Part of a small language model's weights: tied embeddings.
Each number is 500 + 25 x the weight over its row's rms, rounded and kept within 0 to 999. Layers, rows and columns count from 0. Numbers have three digits each. The size before them is the row's rms in percent of the matrix's.

# q: layer 10 attention query, 128x160, rms 0.192, rows 0-37, columns 0-79
# k: layer 10 attention key, 128x160, rms 0.199, rows 0-37, columns 0-79
q0 104:502492526551539514472485479544490470486502511524489535459493527513508505520507496528488484529503519490511471464488433516522483519456439526527487490497553519489478522501537522460491533499477520524491478465474516518480510481487505526500532546
k0 111:481509491486501483475458520486495468491514471475487559479479509525503473510485488509481463507500507533520511519512527503501502527464476502532489478526442507482485525514517491486492469504518496496508496499504494502462462479472483518464473483
q1 100:527512479496490515548470492475539532529459497491491478487462470513488518466509496506522548508496568459480472507500529443467480540552498479474493534509536487496476527498512509521542516527502463509480484484500487497498519490471492497478495546
k1 104:526529485511538508467521524462480468487501524550482526494479493514473535559481553477519491488539515523499463502514499503467477496515535499517475575478536532470500492490490514477518473498462487514493479487492469522485517493505494491535538499
q2 103:503495524509491490489529492471532475487502505460495561538426491514483501509486497507511531480507517487492494521480491463480520464545560540516451539512518507498456521523479512470503520492500514522482488501516510439535500496488497456543501463
k2 108:458515503469483512513529506469485521492516502512479528527474510462510491515470470541476492470495502492491493514498499522489521514508533519523501505523520501488469507472508536487443499545517538490482474455467513515496467463536509495511490533
q3 098:482535514520490505528534508517493542517511520429518485469531494506490469491446496456455520511503503485516520509482465511507528463482517511480486452518513525486468501500460465503523510493514453438536477477535451442495491545498506466493519492
k3 106:489497538530476495564501504492492548549467478456527514490513499501503462506489446490511496553524430496504511534531468507515510502509559476510513503504526518538525508467498494466487523536481473439508496462504481476542513479475520486497517493
q4 108:475556487528472461474547470544461478476490487525471526492520463492520462488488522515518516496484513502457511502496479481511480551475526485501490504509466515500490548458467487553528498495522491495543515501503504486530485452490487492527537481
k4 115:466523514503511525495522511512458473495493509506506521513478496517489490484454457504471521505529512488471504473514488506514457537506475505524497476545482535458529505482535500529552519538518546470514520529534506501566479481467468453523518462
q5 106:515493492481491508494482544529520531484495510523528587504504449518521503557505526486493538537489533489467529486490548499486477502524472532526477463484491508516455489533485486486502473511515489469501455493532494518495516518489504471472497526
k5 110:445503543542502497517485479496506514498536511501473520500440450538524494534458491502468509536507459515484529479486483498468493495512474520497468533491501532525445463475466480490492513488482448452506470489487498525501526500500488504496472504
q6 107:503498481510444526523471485484469485476497532496544498524511539540525490473510510512492512538489490463512513502492468485493449580471491517504527492511531532487524503454462511472514509517512455522502537536485510493524448474531474495535501499
k6 110:496517483523489519534496499497458481463478472505535482544472525438481533493492486556502509497512509499513516492503486468488457536500514509472500487530544527488502510470478495454524512530493505473494505515541475506495459461485512472539504537
q7 101:520529522485516495488456526466498485473515512532456515473526479492458466464516468487508519518479535504522535515461476517493478512503495505506485489494489488500506528489449481520514532458518497519486460533499521477520522461506470539513498506
k7 104:478501506503548502509460565487516461462469499518477483490526499528493501528485494482538512502495559509548506502481489498493513537518465459571522503500508503472477531536497461469493517488516492518489474559468515487530506444507500471486486505
q8 103:491505558555470491532504507500484484479466470489500492524540532471505473542512488489478512512496461526500508494489483472544481505497467449478509528460514503504493503471506496478512506460448473495491485511474495527520561460491476537509525509
k8 113:518498522531492513508524514476497490465484508450508503529587524493472481489523502445480487459488467481493498452487457466507519508473479440524511501488449494480481497552470496521483476473457519518457505529534482524457549495486480503522508497
q9 105:501518491501536469521499517533523539524463503527456497491503490533523498470507539512492563523474468506525502480460475476518539511485473515490486489465474500489485464471479542501477500543548485469516487524464482489497457509526509493500518481
k9 110:484492507528508496494516487520546513490457489539505498483461521543552512505501490497477524531482473497490531488490438514529495485498497508486441522464536520530531498482502516498480457456546494487544475518488523471493483464550466467501538502
q10 099:491536472488468487487532503485493475531467485528514504504474485472440525479477513452515525511489498506502507484477525522504520488514502453505473499527518512546521539541530508513503486484506525452464509449510449493459524512521450514495515502
k10 107:471534493514520500465555502516490486475496489510550524498521467516436501515472497492491509482499481459469480514484526532517504512507516506479519467521507494515518489540554534502465491529492499476463526484487444511465511519552479497485514479
q11 102:486473503531516466493497516459469488481490480540480480493457526485486529480490524470498565448519499526486534493526531490502528522496511492506538520535551483508517506493475484477518558466528489506489483545512525513482454469493498488522511496
k11 103:438470494488477549481470489477496490468490518540453527493482504474509508497475474505517488427472445518468522488531514537513475522500512522480529545493515479474501512519530519520520534518485489490475500554497502516476483491541473520515531513
q12 103:494480494541478514501554507528526518474510476502560494534525471452525519512535536501493473487490533512505488509485482510489519511467490496505503480525500518527495473492492559453513502479471481488493489496529489480490515476427513477555495509
k12 107:495488529517491501518503493498533466478471535465519537512513480537504487472565513511502488500481487491522444492520498469500544505525490536523537480487512517489542522551523503492512514560517564499513503520498483502520469472474570520535509517
q13 104:548472472492501493480448494512432501438523484478529514458463504536505495462509514490511494517479482507528516494534552499508471537470553490497430467535540512486478500540491529493526517483513499487493511510474501464509513530470519495512512458
k13 111:529467533478488536451491489512523498451505499548519516534525525481499482521507497503508510512529449482545493511492492488492493510522537482484468488518492556480470499499521474478496500474523499498453524513463481445515467501494475516502522487
q14 103:490506479485504531513529475501477462459521531545478535504505497483488524520463518495485520439503521522493505485537454479500508518494481465499473478514493488496480466509488529492525519529485504509523514522548530531553508494516463485517504470
k14 112:531530472464492514514510447491448493492469485513461554477484530489502558515476562488491534483522498533485498520535525512483503505485448476507491476520508541505487448491465504496502488542529497500479515471460492489546480516503479515531483518
q15 102:471489502522455494477550461529484547497496505505507540489453531553528494514523534476504503524515488515519516529483527502531494534523539477477486569494504497462538506509490493549503502528479489469479480507515477547523508499466476518534444483
k15 106:451489497487467480509505445453496532495466468522499531487456505516515543501496475496512535520482495497539487544487471472537485531520521465468508487461489503455530516531465502491462510541479519486475558501540503545491541505488485510502476501
q16 109:483452483525516556525486513547501479493508505496454444543471494521537512509562510481480472466515513486498466504544473505499560518511464509487508517506534509504495514510489465475486484492535462492488486502510485513515523555507513507482469486
k16 107:513520507496508532482471462535499506532534533474498456551521498488476512495553509466501523447510480492497512526558494483521541526496488530464456495491550494500534474472472494480503519484511462482523468529467471486512488530473494490474451517
q17 099:514512527513508513509522540490535521471528518516516525512471503461551476419442475521523535491489504565502499520496482514489459519505469472497497505510501504450516517527456503465485507511472500490529501496499490519521471482541520477488485478
k17 104:525509519503534499486497503533527469520481542530505504496458466431497500435477510510498520455498523517492485496457517521489457513551512482496525522504539498509496522499523460503514538481520481464493508475498502519454486463518539504526492460
q18 104:507507512474520506538485464500524503519522499471491496508525506517508493510508504485542507479491489500520523485532539553492517527510543535461518509513513529553515490511466477523532502506475549472451519512468462499503509518481507497496445487
k18 107:498505484443546493504454525489533502513524477523525448490505498499484440494437467496531508469481467486479507503504514543510521500502504507521496506492483533521534431516514504492487511486499524496486498501530504479496521515507473539492524508
q19 106:505500509506500490456486491508517482525439497528502501527496515469516475542455523508484461525481454488523537531497509440525523437496435501520503536493533495487503481509509549518513502517520550489510548551553494504489494507482479488474498475
k19 111:537450541513451486465495505479501506509475485525523471500470500472487493534462498462524469534484500507507487501475516494480491470497520518508540490515513511487519493494524573524532467497494523517522502505597468497456527528458485481525505521
q20 099:499498487505448504494546582517506490519481490510540471510495517467487487487527424515516507497512463529475545542529502515443520480470487493506505470532480525525490493488476500526509456491471563522484494477500482517475472499510510490535469482
k20 104:490548498484436515492477501475525468518516511553546445511516504482509489448542469519535478498508498487437505500538511482493504511490491492507508498503445523506509542529470499510460505467469528502531524478484553506528468486489475486525546437
q21 104:515477492485506500526484495537510540503529473495509531528504460514487453514454485523470520536459489504482486524493466471481526463485522473448500494470518494516538486534462496506531508494480516498484512495482482492466517482510508448517531547
k21 110:489507472499515514541468461493502510516520499508493515569503512530498484509488501526512503530498458508477475496486494495447496454513495475513466498507505491480532512536473543505484535476533501493547507518450496481473528456536514477494504524
q22 100:505484488474499434513493491484503478482479530492501492501496527496499514530500505540492549494525498499481524496543513531512475461513511472526535461462534541522502480493506508507511458536478489518456517515520492504532501464533499479477476520
k22 107:513500502488479501513488485522519458497521499511483442546505536500499508518505543500486513504520496479495503453547525494500497456514522469488495483543490460498517482471517523510498474489478528501439444500512505503483476471521509490495482563
q23 098:449438511523501488497519516470481521549466504507524492489502493545542475479527500533503477543480516531505474478505478496563501486510504470519486483492489527541516523533485477494502492498515514502499582513503494524490474509522499521499526524
k23 101:485471494477526490491505534500492464513535499468547468460540478449497502490512529524522534516474448501534497464475488505532469527509533455484539475529505517509466506484498520500483499495517474481508555495508546490507499512532504480515508503
q24 104:482504529519525511485523545502544536459525519491491497553507483483497525463519521481498492477510512498514523519492474568469500499524476490521474485477493459471541521494500534507499498526555495530517535510482487518535505469495500495489508488
k24 109:504524491476542478506500516478483486507491546503508517558495429496482490511485519507460482453454504476512498485546516534508519486527478469471509539515503511477505546520490526516485488514489530490540516451492512508522460487486508512520481514
q25 103:509525469473507520531526523507498484484492529500513494520529499471512530516453519534491468542497510536476499491500497463527501511550493472508550488530503519472523490500513496539493498468494517528520452480494536488511505526472500528518440473
k25 104:537550449515486482511488487539476463493492507527500505476523448475526519520489505467472522515480489501494507528480473535526485515528528510544512491513450502458494493506441497492494513495491533486553487495532456458540500502458504500511445511
q26 109:446513508493507511464483520512474542518493529509459474476499502489530518497485476518504514472526508497501473489508468482505502499461504516479517485490515443493511497535490525511492525483500465493492454507483511482501567497498493512476531500
k26 105:500529495491536503490507527473504524506479510514496551511451501466503470538467538470509490476499458539509488508534494473494493493469514508541532497515502461513467560522492477537544506474514523521527451498540494514525547476503491504524491490
q27 097:508476476515490537485469520501466531469463527542504502473514490495476480528476545485519477510519499469466486474514470493498534468516497523458511495502509542472512496476517487495538492491524462502518520502484487464454466505506483494513504487
k27 105:509479523515548495515467498529532496479501505533503509515511501536491511505485497472513527499451480490479520491521481533530546497525493513449510472517526498512496492468479460528528500468455450498563537484548468538513508454459504452514499485
q28 102:471504471529471437513500516491496514476543477512468521459494518450522519487516496516480504482487501476467493527495484505507484490558521500488532467496506476442503460532502545530483527507494509490510539478483462515497521498504559526475503517
k28 108:518534504460491439492505513517493509485530516468486542492484514491520549454481467485547517508473536497475527494485481507519473493508483450503480523483495487488510501519504518519514503483489476490474472463478473531498480497533526520493452519
q29 110:473461488488488489543517498542485496484472523493456504486502478490437510527529519486515468514462467522455528495510520481493516513473510470506482494497512451467494507473466482506482498461536504490434504544477477533514559512519547500493494516
k29 111:487461461518483458531524538479492500488503508553540512503531529513472501502484517494514509476513494522491499483478531460541497498509489498504487496543521501481483512506456492523498498471495470481460452526502477513542497544479548466501467517
q30 113:542483550520509494501507512491494480448504532528543486506480503477527496493515521485525465476513508483471529557460530497557497489515504461462486516476509504483519493532496520513513536452517465516483509479450494541497499476525495460490487491
k30 117:503551500505525468537470521502487497483452476540532510527494479512537523486534529477453485486493527501503506539462522512538499498519535499484501487498529485465492486565476522474515486424533490520432467499491465524491517516530518512513531484
q31 101:500483459501539468488507578471549490467480516455476520507495514531541478485538508470513550524538506492516507526523498498523515487492528466485491489512506523500514525484467510516447519488494489519461495511528529492481482495468457495495498497
k31 103:502522533505511534525497525513511536489473500502467475497496486479529479511490506489522455512510490523487492465549492477525491514487524508472539501497519495505548506511470532528497535522569465506467494482494551505520485516474465486506470472
q32 111:482478525484477531459492534516528466499508499493488496480491535563467529477552496563534523496495509478510550510481434489523465487529502484501516545493473537495512484453443509496483466503516509464518474482532542479502492503498557488477480534
k32 115:476550557508488489460486516480473501530484508481479481484471543534479494476510477551509516511512490489525495503498464547526471491535525485486542547530519474509463485470485504512512474467513559517514490500535467508514483480539510505463513536
q33 103:515518503518494482493506529520507513508472498523501516479539489497520521518529493507511483480492526482485490530494527476533516534446508525453506519521504512500493469492470524570519510493516553520493527501502500462560472516505492503444532540
k33 111:461488435515538514543498503501522497504478518493538473463490478500484515494487525463525465505488554526470509455497477501509521473471512477511470529541486543481505484497510538534480527521510504510512508458484451493536478480513474506428521540
q34 105:538462485521469508529435513499516473530521510556510557486541512486491504518504497530505496490480535487510456480505501466527523474518541522488514466498495477537508541500508522514530489511500462475479484498489494471512445473534499513501437476
k34 108:507486560559491491513405495509469510513526493509506512483547551502526533516472520468457474484473491520479437493491472496504494485509546492485502532510508527516490509470532479501494493477505534499486503486489522488501481486525495530493472467
q35 106:501500470488518501535507498501536484517558502538511501460496470477501480495477522513495511494512480491530517516452496484529504477478484491464526505480560522503519546522479510448466471509483517495487475526452525520508486495450488470528483477
k35 108:557510502501499497490453449512541485530542511499504508522489488495499487534535479526487568468503508492523486473473490484538455475482514482505553497510522504516526506503498498456488489533483504474492483512478469507486561477523461486502452465
q36 105:527495509502518533517491493500521574522505496514480475524506539534469514505481478492508498489504524481514506532531562467532505520461520463488557538468526526523488557508530492525484495483495504514505493511519515497479473518517481500540511563
k36 107:542483540508522505491492482475515542545529503565523497478548522488497512518487490480502483466492492485552513532519461509524511492482519474511522490489487476500494465505478469508439476548505498534514513528489481539502490530498499478524496500
q37 099:477478505530482536503513492480490463525497520524471476488545515510471476445503516525497495485475562467488499526491460539444472494504553484512469522534481442474511492494527525472450483477512471527512507512541505529473491508492466549495496519
k37 101:475503465540507494453513494500466498499543502486510463526518500504538494471482504475510531514501540483543503504480499512482489506477522503511441491526497468492504510536486476484460532515536469523492555476543514506526494454466501569498508527